config.yaml
activation: "swiglu"
beta1: 0.95
beta2: 0.99
z_loss: 0.0001
dataset: "wikipedia_en"
Each number is 500 + 40 x the weight over its row's rms, rounded and kept within 0 to 999. Layers, rows and columns count from 0. Numbers have three digits each. The size before them is the row's rms in percent of the matrix's.

# layer 7 MLP down, 128x320, rms 0.151, rows 0-34, columns 240-319
099:502491577526534512496504521510421559435442452544519550522562479467524515517530570498542458516451503500488533451499522574454446505479464468466433517500443519527480455482506510437563484558478537423557471467453464477481459515477446449484457510
096:559503564515487476484419504463518531470523503537518442525480515487471496530538474489477507426474534472509513514518470513462483555569548504445515440470443545486518472514623559518442489552510461464462476476466500533509486507493565512467510464
105:599530508536475503446546476457523484506466452446424479454475488465520388550462534488416534473530457461480479469406483460463563500507528515425495524566491471452510475439461572543590471443506561473459459477524454485516552524497510488563497478
099:522490430454521530534513581431536498487467540487499519522523512573456527532543515520555540463543467543432552463517510483497559488447566422521442538482492516515485476484524507414498465502505461470506471529439463467534449519409560515516479493
100:508455557510558525464489478494547505431541526401464508537447523507474469505490521485593511516443439358489506472478450461486477552464592547526475469530469436541552406592489516549536542443542503529493471458573420490483458470483541523526461542
103:566475496478447524503502541434542532452530635442493466561528460469617576431445554496452562513555502527487482416510591513492497445495450479451543469447529495518514453451447562473456466561447535493547483424483568524461511430509551500442540448
103:544476509545501532487424451591527527450518480493453432527464522527517516464385504480563428499462535569550509437471497516538506400476411432468508529539550476474468472524452512523498547511431528493520508531454469546517471558619506593557534456
094:571516501556446491551518557518459537468558449567455519551520503506442446470503592534500456492542479518505472447524458457498511477522462536472442501473487471498407498556611445489467543490481482537456476518542546440518489519510529454449425505
099:489482503521580487449480561462481499424516482511538488503535498536528523483468519536496611555503519470515486427514532488350486515506573515419485461566486490448550480454503477518553458546425514550517465547458490532522472547501478571479482525
102:484485532524516473568533534558528508432493511493550491512497409495522503515522395425499504497483487518470484568460446468464533542508498494474533485511461579541500499553525519519531518408540554548423546546512483455535504572523441529508475458
101:497475510434505481536548510572427508496541471534529421504448488476512486487467548531458553540507521450530444544441507456446498563395513465467538553568459514507497460514424532521544502459463544552498588546483579483466527450474464462457495543
113:471456499541516495458478528494488507534466531517538484506481536503520496443401499517451470528563532536488460476536547473525437453497473519528534476518512492558471519467479525602494490500520510464455442557471529482514521603410417518490454488
102:479460518528511478561455501443521549483473519456536494504439453540448400512541549582528550551461497510441543537496527455450557494532482497435515480430532562434524433480480469501476373494525543379539462498481525503466442500505478559480507484
101:453495460441574501535537506505504455509466508483507542416568519579479518445509440523545527546538484589517457536515544578513515492448483475512549478477548567430483550506513556454446487550469472541492450458444520517524512576512582532531480494
096:508500572549535473486509522488500528533522578483532379433566486500391458532536470485481502498555485513470502486510541521516543471516617464474435474473506456506504487493467541504547576560472460502540428482471493486484592484509552570434485469
101:537452498481516532474529517498574488496469500476446534455474558593527483443479509545513437502522526573473530500565545453521443468523502427506470467512540513568526570521543522555490471601537465489496511458470529437494474487470462503532556466
097:509537504470542538526470528523545549526488547528443478486538463526421576510473534493529541428514467471429494504463521504505479530549514524522437511474499528508467511548548477469554487471473482551551564427486512500580538483505543474419495438
098:496571473474421552577386500474474539425475588507407519509515523489472518528429475544539526462472476566548476581540505538463496531438486528525587442464427487464545533506510519459455446497479518528490491559596524488529488563558559447468525477
106:571441505486468537505465456481414469428486522425490511555513489474525513482481522451501482556464511504524472570480466476521560521498538515511500483551505484500543512512438461447466499426534580507586475550419413483554498499462472509449458551
099:482477506570468499497537448521466531484491509489493442505548528488469485451461542585502496481466479527507520534399514516476536515487464502496467430508518463431467608513494546510532457588540521474558505565561468541570486461424470560571532498
101:523486495472518517490596480525466478523516477573535536515494531440429486454527447442433524534538504501408511493526521473558523453481527518528506571523496553539437501531466536557500553489561542512495494492461586536503535465515534516511451502
108:484547459489492502441432572484553573464541542507470484505487460488521478422518425434553470493458583532407503520588486591466546459507505448469524482432624569435493537509501499527537531524459492570525493555500528550494556575521508419504541452
099:492426510486523498502469445485432538517420506509453533530493542502516476440499509519537509601500550525480511442479528495485535491525561547531593507471491454469495493543536499536565476510543494520511433558482548481475434516544506612571538485
101:531484413508517491520471552547526441483524474519523467486500478497552447529493550440480537568424482506512475482519452394440469532493510537524500522469467530527491460533543507528499455442499516493430509527530486439391581508507544443470406528
090:464492495521501452504505483490556544494464456529505427555480447524425500524544479503479557510545521523528511426511513522491503499496477556515491461514495526540477434444499492502485448469493579525466516520465493464483458543549513549514511519
097:498558454478499466430566533482494490526515504459550483496537416475492414469480539476436456512533458519495524489521449489525565496492512490505514505498482499577528428517527512523497460484490473502457540493530462510481470490548494467490544475
097:473498503475422479411495499564506463484477523498534533510431527560515516395506480504543523484543508498470495548514564512437537498528552414525510542504578546493511477491432544568466529517490544493505484506455516516534471424500486475513524489
096:505457462482485519483559500437461537536491528431515509424495516481472495513465470533541553518456482417475575477504511472456508464504480574466473556467421467461490492474480513561480501529498524489456510512487515531475451508490573508482477489
099:560620534534490471514520455460535484520501518489476433539540446451550489526581580467526510502476526498411426515381460504448555458538527460515480476541471467478478495555512512541514550569552522533424501461399512470476558463472516536530504438
103:468477581415471531428506514500518509481517518494443539492472446498507491476468459466482505518510520514457464512501457473530533468531428462550512446496454474505508451552541536473561497476517550504479558546431486529508500499511469453469509521
100:408454483516496470517444461543541537505519490443532448460511523502513551501546458538463468462426452500502436502504497523508540403543522481463492518542445530461496561509608443450494561542475458476545542568488460516452547592519455550484526473
105:470552631469494475549573558505451465514510523507523452498440433457467462560442516537508454468496504495438528503571567507557450414509488504448435487444476541391482466554416469538474515570451505473474461514503448502446546435481461514473503448
095:563505451500502417556465540477457481478395511512624531488466525535479416525419439458578519459549503455478500501467570517487494479626514397504532526539510543554556559465464468480489493503494453536515471468545499469540437515443524550502480565
098:420490460537536510405451498527481546542521532441472521513483471577537506561488448521515499497521437536520550497486462490500549525528502515438465549517495469515474548494533468511534515484529539542557484515538499522527467431467522502473556536
104:443499494650491448473478431516521576554541437554463486532422431534486434491491495544474479463514509505458486477470585524578480428540444568414456465502498511535482447515478512548449446452507454461521522498493523512506472533586546526525468525